Weights of a small transformer language model.
Size: 8 layers, width 192, vocabulary 2048, 3.8M parameters.
Architecture: learned positions, tied embeddings, attention and MLP in parallel.
Training: a variant of SOAP for these matrices, 133M tokens, 4068 steps.
Each number is 500 + 50 x the weight over its row's rms, rounded and kept within 0 to 999. Layers, rows and columns count from 0. Numbers have three digits each. The size before them is the row's rms in percent of the matrix's.

# layer 4 attention value, 256x192, rms 0.161, rows 248-255, columns 96-191
115:518504458542506550516477516514429505477580521514457503473531562417491505457520581483511566361493411588541515497521539534508570483435549521586452556434517564504560436612515461525492429574471545417462476490498391483466541493418471487457502430460474487538553500563552547529514539499514418545
120:504530447478454520502437349535519532423478530491510410455459425470531404433572508599614519636459536518457531467418467555479503483496409437451485487511471482489418524528439518526573454459551454380556594538498502485508489491484451523548463543503456505556482507486483557490551514440498601505
124:513539448545541526458617509589589512530534449494487444500485584499469530523471459432522555547517588468481483563592489550582524432480520478558479540471499573574470484485517425435516554453458483473526530437487514434595505502440579558487499476548521531562582496501491447574517494577536468542
123:513582545513390502454456651499439505480493444472561429522465502434410589519546508470550470562577521456462554508471494475505535572528501528547492587515478409456440522452540534501534487519466460496405447479545486513505558517529567462529621465490502542503467436487428529467534569512462551492
122:423476515404525513585525490458558479526569555406475561440513533448450469441507585449471532541510582490545496518542484462462556514528494496530595567481443428555489541570524564563547555396544456457526387513591437554495545438481520557470518476468506500526527495525457580439537502379498625441
128:485445471525495486542478334445458487554429463435508556374506462504470452504575524407432454554494509503515526454580464552517557454553449441518495477552525486428551504493562559459487461558551523463479527521450478513473484551465549511578457454458600470488463552547443595523528521549467505527
138:443571457478499617511536527496436511508439502531500471503500532573523443461409542461506479469499415551521519523505501566602521531413519443487457465465548524541455469531536435533593539512472547470544554515519518489570569529486450512525604509464579502403537570498523449491572493523450588499
122:465488580488520509474481437516434488505458450560591451548505468521529581434509487470468466559482444503632468480650578529584520505507549475471485562432447488522618450514530524548518456514514485437434468529473444463482460584426473429551420507544489456475546479638460599474486547468462505486
# layer 4 attention output (transposed), 256x192, rms 0.141, rows 248-255, columns 96-191
113:513468456408513512464479411604484583453515524447480521458474507531416438517463586493545503463539547596518526510534605481448457486516446605478497569514542483568535556531416523561576452488475508519554526485560458468402471503475439563531599609463507507378539525568487425461482455466461526524
117:557558530498496488502562577561514494484419477564458469420598485544570590556410588569434539517579508555507508529500514427557524453538521551441493469510504482518527530549529583526456480508375504506528493463372475505504453490446523520488476550526522489517508508539481606531488500521606572409
117:434480443506425492546533403459430392575577481534499585550601544501524480544556464453547461415535582519427459529509492469465504592508520409549420499516473499436433541393431584527457506481442559582609483487513412537332355449430523578520559531557491487540493500512462521467555486458451533523
117:439494577513526518463477437474492505496507464397421567505494508444537423519461475466515562571523543548562518527384507442534499456567524555511577491402479485570482407512461511458625609506493538385489497484455571489420540548479517513467608498534556587461495577533631487522486495484535455569
117:497455585513572463571549567452470527459436446577508457471519420473441468457524492568558508475501405467483442505516466482549496428440551523500449414544451551471562426484480452441486548464534580517498550444506544427446481447481491422493630454554541480508496504484500469594424507580495419566
125:535516512495493548460560536513498570486439484462548532550531448527409531549484517455408514499501444515648497495529512471361476540477427539483468424570533563413502427484497409476582552453466497487488548641443533462558491508444485487549432501521456486373483552504419455536528470542446456466
123:544478570447520538525634491550581515532553483526462477567479479481502434480482488425528477439512549567466510460516510455526494407567438551422569495495516470485531517442516402511514486441526466540467511437463526453525448536574422564544441515586550563575579542458402545556495456489584456604
116:562370434460513463493504486501496509480536493556526494513429533442457491515517571479580515539495479542507538555466488450591507468555497576445563499492505531540548621446405393489516593451448524487536537483575443521526401502470451562603436486458444433579468456501553517418597475550498450450
# layer 4 MLP up, 576x192, rms 0.183, rows 0-64, columns 96-191
104:435440518479511489492514480535665492495562561551431532482446553493461448520440496504523549536485428449573478515522520424510443472442472440522453497482480476570503567492359447495476475524508496539536444526518559489454540457491520530471514574491423542508551577533510482543566380492498441496
091:501548574463546512545477472507497541505484438507531482485519482462493517401532568558550476530493535497530558447504446470479530499551559494488443505524467399455588517427587468455460542480502488506511482449462477519551454490464501490563540474550493486479494460526539503482484391453523503492
106:429550492548493418480458541422500515538528562505526598549550461468505432604512421362508536502546473397474498452510493469557477473548556513453561549378569551501574447486567464500453498534416480398508547430512462464441546552525494504458428481405606545523458451507501507488526470474505414449
098:496526560486525526357423484484542439485435467491409559573545454432496471494450521622542565491500439448419494465563554494484471472591595515591487542503483519526444553496519617499494506536526488535531525565474426440537472479552457443524531488531480557502544525488540487517518271483462485473
102:541447411483486457542464447572466527549540500495577412580588484476556405617491547450592490496586461503539535518551508461555518486566543516533458505462561466479473432498518528514535503440518536594553590523517508502536498492463545472468555467493531488567568519409531532375375564551556499504
099:470421397536555472454601482533490513470487489483464438478611493491424540637533477450430546512532426419565501578577510498476524417471398518479469528523480502626476609510540524524458483472531487516588505522516574494551542426503569499407541410514380522484480524554483467433515507527465445522
093:464474430544476487543499533481473508598501480510469467503512532432568588506536542508462521448498490562585560574391473427530547492520552542428554411525499492503466503484472545502444513577353504441537496477594533517563497535564511527464479448549458484474479460503436473483497563595489510436
098:501452530461459504419590580585407539526486515541560500466477545409534426489582508522564457481557484545536538438481527490543600472516532471484481431496483554443535466516496458620564530400519425535497529468459377523482487551491456479530507497487429467482546597444547554511483504547500545505
098:511466468587443545508448417547490568480477509476433580478567389518436451419462530515523498405484458622418505541551585537472513467544418455483464460560510517583543578523487478453528509574480500501424543482464565547559580413489460442512444428497434533495510521492453426565616469543500486477
101:453628388462444510522518562438517502567435435621550421517593509462470586516471548428430515386549390549514594398518513474497461523439505459550513479510473535545501444379509570517496546507555511508512557510526583484463525464551539553489399443497473531556537437405473446516405507413496517475
094:455438475419509557576560550453567514528553457486506500434510426466504548552444410539507514404549421480469472599555548465458484529552461431410494426429579450553486492473506513497503436515478451535473533561475489479453457518589618460489448531444581519512455431548518532592533486457518508420
105:507534490498469519480566403484533503526402470498441451405485503547541463453466470460466548470469548442547455493482531500608552425443499495550518553499466538493539492562627448536431568548435457476510476496381517571534590504479434554511472460466613571524506454483516438517575530350468523424
097:497541483550473507450547511484468467480484506547519544457482480492506477447394633519541447455525556507475517524514569477504488477401561473545494463475467493524479438555552612495530489468431556532573524571545482447456529629338484534573520529462473441528545514493441393437511468539469492523
111:510488571608427529457492529438404410479439452559522580509495418519550426460591512577428441520567489497526496463437481462529377535435566495450558523525479468415470470537519589511487541541590478525527500514538489568457466461408458460500552539507470579511417477492484518471478544534496361523
091:458464516502486568446504449524413540575570363488565457455491491533564482433514498467509504441498498489368525487440573448395554516489529472524465477418507433472543505505538541479540512513502480435507542418504530554477550500489437553475602524548523456434512470515621582481522525509558517453
103:483586481426515556492553540527446514552527513485468508381613589492429505529461501613525575404547577491490505481549458504446449513504514401503498474530414538494455480392451472472513454468461625481444580488560522476484507462474504578420471535530433508499549520506496425455392594571480541463
102:506542535526484423516427533509479443412589519559511385478467427492524476420524512494510430465492578454401502542614465534452458486541588457507518509472510554464456531451457476532558486584428418566557505652608555513574488454503498546500501452511570499450472570535519428464480480569438498430
091:550469479554482552519500571510524487519529558554513524464544536479548517532554431517425541444405576559465491464633442415450441585550572517459571476492468383504510568527458478579439417428502448483444388492587553498507432570522489477437526467455387535476423603387488399508457476544511465535
106:547436498526440499463520456681412503500492437523586528586497457517493552580537506521525573558487419519486515536553536632476476522502472539447510496541537538494510513541660498556444556417561517477458488412481519463449498438491440574485511557518458500536515444572517486469404462388502442474
090:477480465516515507448465547590443394494536483647544530503445477506440473601450540481474522442404497502481528514429501492492383464499501460546541524579583495495494408508479508481506623554503525447551513521447431558511501587464501487521405434585546429504478503482621544491482462555528494508
089:501399520585576459509529564403485407543460506493483564570512475534579564470499466485465485575513478532418576433505441499488428473564496500531537438493517449525536421562472477539516550517504450508395487522469631540462537509492531377447520526441479520487489384518484517563487556460496505442
097:486558508475542459475503545446510476444481512522518440513498421478563523539503497619606562462448543503490510529434514494511505524491475494520470509527524407419490460552508537441566509540422526525498473678407399423417540472556429465462419496576574480456472497413527463468540582545491398517
096:484491565453545508527504464550380521572545509460488463379504500572493420531478539429496557480542502498474414405528374533543409565408516478544507538546483572542501474495478405581473506563514548498549523592433538458422473430498488544461468497426471483439437498458492429503538497432531563487
102:561479508582505443488502490633457455445520448533536541479548526505526424527453484599476527477513446494528578462584482480519559484401490481471488468443574476487567463545477572575389490433495398528630511504390532483531456436531498527553494459515506507499461576512519560510572525501606538553
109:518445521390519529507479446517447492475406520539425515551505395509485450468576473513471553552534429588476450517462438535410555525529489486491491538383505517495623530503535557482476513488520519486514529558458485516432440510517459484544561460575550376522573509509456484593528485540596514449
093:552459576481451481558522502547552495464496510490388509512508495514612482526535511407523439495413598434458480426483576540505536509435487528481514548494570435507553549561461541516476502538447511475541484424574471507493448364552505454437471542677476559443540511460524497459476522569495505507
097:485473460505393422507523479451505514489455516468451506573519517518458536539437523443492436513429481463530509538454545464501526586542508431473586481487515563539509502447467442514583524521525485541541486452494559450591516502572451488537473469447498481441395449418488481414485434583474515607
101:497519434546479441515504460555477534574432493595448582467469421552483565606446487471478487536474474537467460528439462528448536493537498420350556584536594487539525541487511497524505465534410436580503481546512547522575485502461578454551483522562518534489519589571484562590505455492508525485
109:436511440595451471508426608508516500529481476536428538560504487422544487465551568454533468464454480455496489573405468544509473587451496439435532516417500539534519447537587504506531471496517425403534524519437467530465498530545438465497509608456496549511485511567549572510497449538537406501
094:466506449510470493459468562440538514482439557458477435502455512363508485386510449441473539445551586525467452475539479484562443419550508453489435528493530525565557529421519541503501528507508501444607472503397544450468501477470410456439522550527522470478476509395468546516551411438481516501
093:515501499436485529488483544446520404395491517441503513472424469455480597526519563493535542556487541517501526550537440501512516502519469464481478491449502541521495451470480533436481542557541483467546545497513608530449434486520497516574459451434460616471529486423520519553498470538445537327
094:534379467556464443559571513407539494533414488559462475424561560381564505424417536508543531486468528541446515431478459525503505528543450472484550559384481469502476577538501554565567495466527566569516594443408487385593502478461506423553504543529493456538526523563545455557391569415578527494
091:510574498533499488497532530459444496530421516515515526372514544591579566466449463535556472425452471612479462460596463492448482543447576382512439501487516428476585488543508507500433495522512513459510549483534625459415499471473623630523481518554498530519555424363515445428528490553458465445
103:450480478571462631593572536520488541563505536575477587440419415515529508562504534446611459509508469424453444527494521515551559434484515523521538457447463467507547554388560548464479491487528530482512423533584450519496549535514488471497434554438540538540537498383531589498594556401525511501
105:407564473386513656518476508464445427510531475553523535489531415508481526570488566437502456594487437510541461501366508526497503508540440459500483503640602437456533448468442533518554563512520551592504453595500509486423440505475544510619472506529535511569520575464582544470415554622394565522
091:442438560423547510511532432407479482565502556516497469502471538568589496487348496609537400385494538465485523454587489438470401459422555433510523474480414505507531469433510529422470498445458428479572501495520499529525557478518436514516455556478503538473585498620399500454539551486424484466
100:511434530494529557568472487491489552567453422620500460365498519566578528445486537485514522460569543437464529450438534520573472468562517420384602471513515523561595485424534543493506587491429564455462506434589557630542528410549483563506479414564526608493452387500430578467504473493565496467
097:542471547521513492390493537617543503421482544450524421427554471481543562553447445528421524548513488407563561373420533600504553540484447495487495478552495444483486389551517486534528540495453522571504552472456423608503489512530437447571488422492392536538505461455453522520587580589477505587
102:504572450412496531463578522468453494428457439653507450568508423509525509430487542475518492452532521456532456460501565536503423541347541492523573503532523549463500553433501555552550558469436510484525500425498523521476573532462501488538517492522451471471510487437570576568416488465477446492
102:491575495435432491493437518477497520484501486602491471485558588435540453495448473507435515470410506544462552507455388420471473552505485478456479521438485568496452498518641473590497573470528529485544530506559500551531521512528460455559511590469507451622478423573474563467421359507489479551
101:477556530535568436515476464431465426491525576506571599525475510527518525459512466513488568513582500486491455538510553520586444428445473486491424427561541426537502526545393518424570542587461549515489469478461500554513494424543491485578525498590585598501508543445547470521481490573422503461
103:633405479524530518457417457528453527547528473511487458541435486478475542541552489417496574515521473472561525444482508514508563497428464445574452507614459444471554467462535511525474513436560534502574417494409442544482502502505541474439494493477529448543458540470506504571492552510442552473
094:405510524541553519504452501516507473647475588589452485451472481437419469468553498511567559526529538491446494518484512453644490422510483485526469482462415533520500518528491421496431458505596557504420500513481436456480499500338542473511509539423432474570610490515458422510451493582580515475
098:448455480535498533504462473557449488512480514498538521516478503521520430467409500568534552504473566462570467607493508543484538425480661434477527510483494457493503532506537446380501504518476537433517569393529515534593466460528475412475540575489524564520545458490621525524516571524476474463
102:578460464467432431549468511499529561481454550534501573455514470574517557583501565571446511518492514564490489496484488544542493492560444509564502502534492438552516437520526595526435457458489517524557626489496521580467431451532457454575493493505562531392536417482450503521502510545451528489
104:492416455426485379471524546536458453511502533508528493467426562504547509481386526514512574478496510549524473578476548496510568463432465505515460486423534464461536517500417498546437523433533523564545440475495420412436519557470542558474471521499408502515526490544445565482589512440454594500
087:479561478492435578418456544567577520508513479431464519518593468588462539397441533493514510569528468516536485461434520492541521445613531482480523473585521586476438546590563553483596443532562452493424521543477542500580590442469516438509417510473466475576483508498481550476530458520521430492
100:507510433414524435508522498441571524649489492531491455531515446574534488432462481454569426414451522529466478483511499432412415493474551480521506525442557540518554476506510406523508512484500490485508518516489504554583441561506520503606586491501518406587540482488475537510479544484478534496
098:532463544628511562426548528474483424444514545488489557481549527428473392425448511530571468606568498478566485522450559527459457524575465472427541572428506458587439530521485537494427559529483464664510397527555520540510466451486477481493490442522538548483459598494435468474491495443525486504
094:526526394519430518506540533521527520407545462453516473458521541479567582499376463437477519546422494517550465533636502586540392504441496470442585483501480464464607544374452546559446615526561509485514482522462572485494489519467439571530502499583465503505476516480480433479499432523532503535
107:432497545396509448462583502570525529535428446479523451538508545493499469512383470528467528502526428512403537459546549513481528514479481475592494496445548472472489527549571491488431509473566412530576554482454463518573415452508462453468516568532553468558536484544508549469482463496458464494
097:495510464520438425533532566556582546485486370461466550428577448425412439535539533445471577498493450629441592503478505475581433503524577482591568484448506457503483502506513476459524488529444493510480474608531471516496433467507418475520440509527503432509404516366551549481547515536487449458
100:483561416512496470512548486540482505528566413541477493495534557478492467487532505487512494563508504568492443522499516423475498603456557490550426335477547465471556473465568463498541468510414551567436457550499425535491579399452555539577546537453582519371475613459570550494487533581531476486
099:494545508532559496518464552531509421415505558519490474586496470522461434556499500511469490496494482556553457535517458513563524559445538445441469508562448455475488441638559510444574455501570549510546412503472508451594522499525463494505437532434456433479543464491546412430382502467501493480
106:520472494505506529618391515521559376533556492591521440512463467501570503574525462497514441500580524508602485472512589486535476580539515493529485476637492545430496507450509565438509487534436493490511511509508535561460433406467465461556477481460574492508497569509456522523546559522479461460
107:485513475530411530479605495529463451514470473474558457487465513538504558505484444478484486477521521444523495464528621477505506488495479539527476520529500425522470505443681574560423556552561467545462549503467421425588480531444448559517589563602548636587589440597450446538474488606506522496
105:492445446370472473504473464484491441549521560515510540509552514445556484515434524511470514593510562561526407526485516505458618492509529504608473443530474439424455533515537453509446507435465491500405475515505451418489511546495450447365459554466521422548410443540449470453548486576491500505
103:452472502471503455493425567518484531553523480517456549563513487487526566433598540510489460522444465586581539490434439545487456513558546549374362460454492503440485530477557507472509545484443509591489510508409514451559506492487554571602521480530442526416551518575538530490491536444384545537
106:458570476633536487523581519634424517548491511534462477462465570425514502418516482460546437426560579479482489490468512512477533529520450528537492609496534422447571527497499580504510509502523438483489508493487453549467533529551579538494462499517543460449462568528557500579502568525441463532
101:570460534448547508493442512534539490603525583464459525577496534446520474569452516571506509476498487388408520444572439497357499568461458442391484442474460496513459518501477423461411574561470517526405521482486480448535620451503439489465440508524439449470500496473520488572586521508547482502
109:495551405456507500509492531574528507405407447369621496446472520506486554472509504587511502532448505524532519489477453567468501545453464547525498475512464507511472524508598461515458477533520538442530427411466428537419549401495537520482500556528442523506537595519469457549496470394493535446
107:484508446484477440515489430471479543551494507467557479465563550448525432536444524586521558553550450478427446545579510407430511433565476487442487555555505493522567611625535484509575496491524434459505551537498556481504542424475461475448486489469478400484395381473477523510506496450482361516
110:565575426514496529441456419588526488491396412506544442490479599497493522439432552516516470602502518407495509461520444523536494446490539396451456490511514548593541544536519403517517515460497427486447513430503509532588533367447495541459500508538510472542478470560465476523500479450505467509
098:490513521461507564460539531462620476463439451494551524484569528501547432546489400411483496468527449519417456534504569548600444451483416459475530531584495548463445552456458511565463474415547484489521473542583474480503464599437429562601393553489592447475452521484533427456466567500459538517
102:471517534497547538407519542417457477513554479429573545625482501468490522440566533470540466531467506518468500497493468418582474522463582502446530450432514484564511457530471598475431424476449511491463442478559466554456486511552398440524457429471474460572541516451533524457441482529490513507
# layer 4 MLP down (transposed), 576x192, rms 0.187, rows 0-63, columns 96-191
107:488521517515496483467508456534531513524618546507524417478500623476517523531486404509545523535529552489603483518431461534544510516416489464395458459486559500511409433527502555500555544513491569488469460531503477607518457522580447501434608545490503527624509492551493521523606631553504462537
091:514469528550510371569424507502495460537469447468521425518494495537465445475523577442474506377359477531526515484445492532569509502489570548561540476549558524446474452530537375513590461519538479589461386528476554426541520502518505481508607448475497386459445603515515510575456442494487520471
104:390609588432409485569503599553502428530520524436526585599413501420406535525514501475558576464471465418528613422573545490504464486482526527474452513489516484452561540518502596462507461546535496465512490470530447508464492438524512576633489548466518445573506474511535526490452461556548514585
096:651576459460565447511470457520537567505442560574466456489481517524459488489483498569495484446505457471570474563485468562508472476564454460489481554580406488572603429512558432546522562571479502493547530519548539570589450565500362533563440471547602411526492521404530485530441484439559459435
101:546482519527491440537461460480508582474541515487470500577459508561572396489467517498395515553554477536559544435476435574539488509534586524496556543563542484449553443479493521485516524588556496537559524579505527540397512459555569559456467494457497488488416503549478531577490511539502449441
100:427545553525448457496502422501462523516526460435500530478453522594529509396530517467571515548558391644471375481470510500510567423548529526444531505484546380414383484480463544477551587482500505560515549557477391610587478542518543457543457482461509465516513551561559540554520505522424506604
092:467430484580603459522549552444434430453511473431521556633537482489479536518509555569498516519558460390473505521488504513454553415465534448562534493446483462556542495538490512569585546485569550455576496589477499591506558430499514442432488528459539466534416602509573504512509460517537589542
088:472649523468476379482515489440497478535476450489496527426470530504430503520515558514448574464484571645437524525549464532423464538515449481468456461467552583494572487474520557500492506477519479587482549435541460570488438481494450455433503549494462493533530433514569490404494456614592530562
105:516547500557578497575574418572607476575479436453518547575491474513487541525540436498448543493422481477535456499486564551547441412560541529470502560485486536493507518561423443419499553519565464487488443530553465546632570427523419552515527495508599468535516526384535553489511587444524497535
095:513530544467491453454508588593547507512496530520569482497559408547460509523577516450500530438582469510447560534582545452506465525530518469484435512471458561536467472483495474522455593482519481523506593492525606480433482557456533442598508508501447494490426583470502480457468564546569499573
090:555494529568401526466513463499469496455504463545499613504556550503399470460602538563499442577481495523528427453486595581408447432514569505548468525440496455506540384525448508573464478467447506523479479431463588526477498478477564540564576483526510488391441613514528469497467534486547523458
097:506412478503473511534408466473564468474546490520509652444451456563528548453445466452540517450537483498490493427594438464545478446422490411506536514494515458475475510525527457542465500505489424580425522533509590484507477528594541603541496534470519477494518525509528488474519480581494399459
100:530423593491479485470503568384474572508453530558468457390496466475538499467381491473520405441522476532498512495410584546441529547555547438568524545540472525422462465463569488544540497564526416455566420444475484464398555524540556483453499469479519485491499487519571480473546436472507482420
088:486560486538486446540581482480454472426479480463530550508494611519434529593433429497414433563488545555470509411547498523510463467558555513529549519589450510553428396517464339510493464502488455525466464460617616554466560524460518520499537503452542548530477550532487521541487478465390495457
098:495543496540492452470570497488526496496452584482449560453493376486453493578526416455402544498526536577601433527596550430495466539501464531562494386436486548456480406578528433594451504589483539580495507542543418458523568392594582460504536474511521472389470481524531510467553474561451505487
092:481530487433497426507475571471550574493432507518547495557434440559494467546453512573466463528566447509411503464502587514507474543546428429503442539407569510451528424599543554501551447600493470489478533473517537587549513436484660586503513441512515533558409569478572590533566425549492495532
097:413526517456582474508550533572509475562515489477463544488464445557521549505545480484450496552539499480457465498552525436484551567490580386526416512463531493529524362547523486531539491459515375540468474448514509586457547547437512486545481495453506476557535568485416518517438613426450537592
086:489579510513510441481493444483614518504456388455498416497555481469476528436484573516532536446549365509537481485494447549450559528434513461535488458420595559499463553563585447385564520472460491528514587553438502432574518484484511516521513443500495470495466505589534523521509453529473574479
112:559562550598442385603517464541482498547492440455497386587521558445448481531502428552553508536392520615486491496535436530553443522507562514491544541513579384487491576490573523513517561462464536515490471495545474563373492484551497525528551504544506527564578531455573520499552469453470583484
107:443517525479468539511465474550478516453567523492491530549475463491433582514469455559514479543442486548473561458537522453492562453536550546484455378551622445558522426490444460503487457541541427427573511515416468467521559564541490528476479452544592420575547382565537464496513504537553451443
093:512528508498490424421670510619483504523590528454462460464467606484477545526501550488587529585483509420471504524540454527455515546501542490512515436487494424425496426503534519445519538479491486489513431436536741438499566574574511581457506554542509508458391571476439427567563473478454434477
093:578484537417496475457358532547500505481507422442467432567480440445479516564457601476493386470544452504499502533478469539470431507443498525512464472535470546461549505553411606449446460553569460541465506486536432468469454519465437528493532509485543423525533492550436483500415517489462520479
098:580446465536462544463544494501528537478563512500592495586528567521545507557480459488563536543447617568487520513430544452550545571612519564459528522482492539560562411404562484536532551449486544491511515401445463498450440590550450484427461454466540459434514483467426524474512598532498472482
100:558505624433548517467504487487575552502476555506502508622519463464503529412532598488501451498460473441444528522504490589493482461447504460498459493433501456455473456447408464542600490523534604548504512550390492501403497531510481428582548509571559577435390541421474537520467417494463583479
107:489481567480493571420449540555523527464435546520478543506537488539452467542540503505552477404488490494444535468498522493548428596486562449366491546416542477447610408455442525451445436448509515509463361496504556422515465455519509534463491469520551476462521429456481533540453484445451434468
092:506398474486503453561464525504495489447474477455543525450465540413462541504461550456499511449524505597534546425460544528448571497425456451538535461497494454391412406442468546508402464476520527526499475555538586471480529511432515498495624384426529440536541480482461508531486456519476442497
092:528481509488519436438451459574610420476522462543489494478527438502599441496510492523479603474488513530489484357524461440477436546493484457486469551559408494511473508581531553556479562507483495451454445415522501500457519497450492487563475455617435578615539497501466424445434576473444442437
099:423512509541442532550497533539535461532515473553563422519564527519588560562479526487498511502515558488510394661470540446535572504553472585409528465443522569541470513442473601562482489475572566497458503475575430454534576609476415500489498467434467470517639496502448524422556512508487496505
108:491496456404522451590508467475446448556515524471450488565533392436547622526488477454526517441525562504568488507546461399474481582549551500446438426519548481464521674547488490551548509487445478536470534441551318480469457448515399491529434513484465462500489536500512481417574471493497494513
094:590499446540443506499523514381519432492577598497456446507483439526532474583496533540531508457423463514502593620549516485471441442438441553484489460509471461515462473507478457512464510477518582481512553555563606556505548461563509528519450485520458426534507484547530516536445480543417551511
093:575504527562540509474485385454496535551511508587512506502560540477584503520589517474459495493582482525488566540432475591458516480392594518484522464618549501547530429467618511599421558487420522477558401543413575574578536513400529510443543526585475508455511463481416474511387493495536451522
095:427539501516563466519345486490498567465483589537462522416588547522438512506498525507518420519492532585402572450596594528553428454493519571516540471474448484588510441449555464528500457423452464497499541546459482525570546495478460555496446515523571514495452572479431552454523539455440501509
092:482456521538510503497433495571506457444544491513517487516578498494411521488463606428513402519477534508486523512518477482488476436451440559505577436498488627619498560544532509484499588486597476566537558524482490534485437521624466526520520535476460507596383441461424487531509505453540547458
101:473458496571493455421495447503505466585538497537656550553527546564481497542518517544478480492519415416446511510476590418473544402415597426459457485519519422550487457437565607532494603533482502528542524482513558442449519447472515457461471518535491478542517501388525522493484517523586545389
103:485452508475607558597458506564559434520523509536523598454483512616516500485529533566511493499506532497471572517524597478574456587473493503515453378456541460398493554524410478476500491541576489498472458518497444515485475544491516520443528590581436465531618421463435424429463547566520550446
101:517512489577475528536451553508484528509470514510592496522530509570465461450505522463493647548554403478532542586485512512445471449441500511475524439388457465477406494464554462545513490505491506577554542557526528483502448545542517512507500558525471445504445421389511513535477616490608508534
099:381478580549468440488516476558425532573421510441529567489389556527475450454494548506503430491573511446482506456537418590558428432468448542474419488505439500528487557516526503462492470473519581520547393530440538420498414421470528443519555455513540428539396520583514523496408528548448482471
096:434608519501472487482473481421501475548477476416584644478545513495549479513504504470540530466503469449588532396491462435400459623467544494471408619382472469415540507445464474490474474531529533452453499510451403461462405499393549469515491506425493482454447538496445464501557574515534524562
107:453447509465504507531481419498482473428518599408593394411499530530507492390418457458500489589497485648499494508544529536442559545525554418503565446412500480542427442578508477574454507448469540397515511525504538497441485533441472474516508496595470549484521402516497491583407464546499469624
104:428518479563497505522486394526485434422404413543445468440552487513511454405512472446540517535522499516573547541487474491485559459467490476502486459540475437466426389502484504466518492441518507473501536472495480526514573495470458437521523550503551549633471421571545569496434542556518570528
093:503469453464527460494466498472475618451504480525592429486670473406443565546459466540470464524514524420510597524371537491470527578460545512443482529661498541500483444455639488499487443510503505478462526547539466496493477607554521508531449465417479521397485447545535572478497487512557486432
108:535461473559563474465534640556421523453477539441468507520588429464462568543497498540439529469582497465483449570554456599485501476575390542524517471515440406540537590515447483534597540482465522484509503502498442527555466421505523477458496442536525511451631545473533532552397525424438485617
093:572559489556516488522467485374583522512538485474474575470421481511414432591494543420639461486472502514610584521475549519482464442589381503520474466484519414425502493467568439498511451566438472448482480508510514500504575420519453570516541464516548559404503506506463504436576459482491490605
103:516509545442466386485546498399528530399544455465400520503486480500481526571515511474433565358419602490469447522492511555462557463509464530487491568444535431528494571606422490616482477438545502512660575470562476535516458466430402505530459495492511522400548552491435447489531486483527452600
101:496465581511552603521383438488579455479468486367499464510504493452514474534415507423508492490574531577587531485549462465509526472570494523543491474470586538469508377510494528563680440487480541482451466449591488461530451451515511546406489446533494542471554558517545500529569610467526536543
109:465439413434490464507534507619493502456474532455538451530458514594460502407589402495520520464565537401495439454501484531478519471497561441484479499522473470513561595499510554496506505507537501596544614496526474490507480519449486517434558464481614567464541450570508560464453599487458493492
098:587494459514487464516501554556493413408464543461458460517509475463568497481542456543452438518530475518402503489600533519495497439576531457421505478535558518487512461539534527476618509474620581488520516466504513512549488472496493431402477509472484514593471522520364517506492467392580452590
099:500388462477485455486513434504461477506551483612468586529479446546570518476440516442492466520562427511562612430488510465477526541509504467438544518589556571493456537489562504529451441598514442508479481476507406536463501536499646528485510469549504584354481492552513511487559601536434456484
098:401550558604526476573560604436399569536465457503509563492513477520518504479474547537501636528499458445424482532467438471468461552413488447592538421544522557530462451494473395508516511479507587492488473549473554447397511477489474473464544589532525508574484495501521493554583457553588516497
100:453460465547611516487502512495515542498490496465429536535504507508443478526491446458518469473494575526539367486579595614470570551447390486544548531503567525469471508493445507493545485554442516552347554471510511481482504481464522490474393560496444457514517463460419548511567547447509473447
112:646420504497476536523437450480478555558478541506455488458486542522515451558470486522466509456502488571512453573479452489542463532419523468528512535471539502568590492488507538527437528458497460528458432527565448489498386464461515373473511520483518450486491452568494484570493381537569546404
095:448537450559507554484457457478515601495510519461415544440420478438495471452520546494468486476479516500439436511572526503384486492457431528525471449486457433450606551497511532559551417427560465529528532429454556542433492427450499525560593464513532483485456394551442470505586480424440575570
091:550513565493467566462492592573451428548580457460411418540503456453494561472548495464524487479464450469547485572544548508575488578522492456509471576458448506469530516487474523510441445496527509590493500509474552493559478421461435534413484391394518542545483537485530535429559558474467525542
104:445417537420554519474449496506490589507502391546537561551492456517587517551457564485488525463543497471450463421577565488493467549515556476422466384498413605408477578601374495477510499523390505528456468502433379468494457534526467447510549578439421518505554548396502313512524473517509515509
105:407428497444544537456522489529426530574508526522514449493564487536533512405507522459486514494457568531497516417565544508486415467542611472493481477547457448484502608602563472444520474532423485542455542438436400537544412445458483461422522498564503411515470508486612440521413495521507433527
108:558469507525534534462475475524502540481515512515499432501466549558453408481478569520491533546478507455525423501430480499532481576495473420501555528373494513553577554443421612504519547514444491484448404440497569483449473459520640455539440464553564529632400457478473506463467480533476473502
112:514430385532525474521483459475521387485506517554522512509556487578585475564575474511493477563440584499492604468519493575523560533484558481545480430479542508561541484465476532494481504511548362532447463437501591472455442556453490528563497446440450497536471626487510473497487486537482406503
097:477502501450378524511527456459542492504577544546463501429478569562556540468515496527455590554527571456511493445449490467568491408407460497568429634518556495491496541439444540521428484498451391454442473536507501615498559447419521563529410531474535436571480562408509464534498540533465444465
097:429513512503411580592451547451571481471497559587482529500510506568535528538529480481451480516446520509450470462445457537533483541379509457465447485501495446497412419543417524471531508471503352509585465509517526465524459527414435529477476441580574484639425453488418531487567459552566569520
104:504445478534455506386521489502430445548535488479557672454602499575540504557512404597480533512442488434550559499422433459544516498405511431533487424482569530500462484606477495531471495530535510558456564454540535504539482527487483481476463484560549497540429523477491500494556508589461425481
108:558451487518483517464504461461511466471526440489543522469510529498473589506556370535480534566470495348457565483605547432436531476507499468518445416514533446441449495539587580545454488527490468521432579497526499558415480475485493548469492497624592566517541595591482476498507543485491494411
104:549487494513497464569552550472620532513504520484477436516504411558431483552524602443498418491490446636511458507535521514522600549657529534480431403498536498480531547494419422482458507463425550508567506421463519558468397603481556504531551578516538462460480534499473585547572544360554520509
112:588510537492580550510552535478547515460517519495432480547435595485537557505544487550584520597507414459494508481529520507445505483561468454487468448430495571462551564574515438485510459529526486559412409444403514464579470464496507504496494405510440514554469422422538519457463455521546467521
096:504452548482486431552486513472518439413536514631498540519482550471425564547516499512453492467513449478453466576571596452558516493557471492393406507507500432490536498530568516543511436452583514420451514565466556569519527446435486466484605506524513527448554497544547587553531481544482603510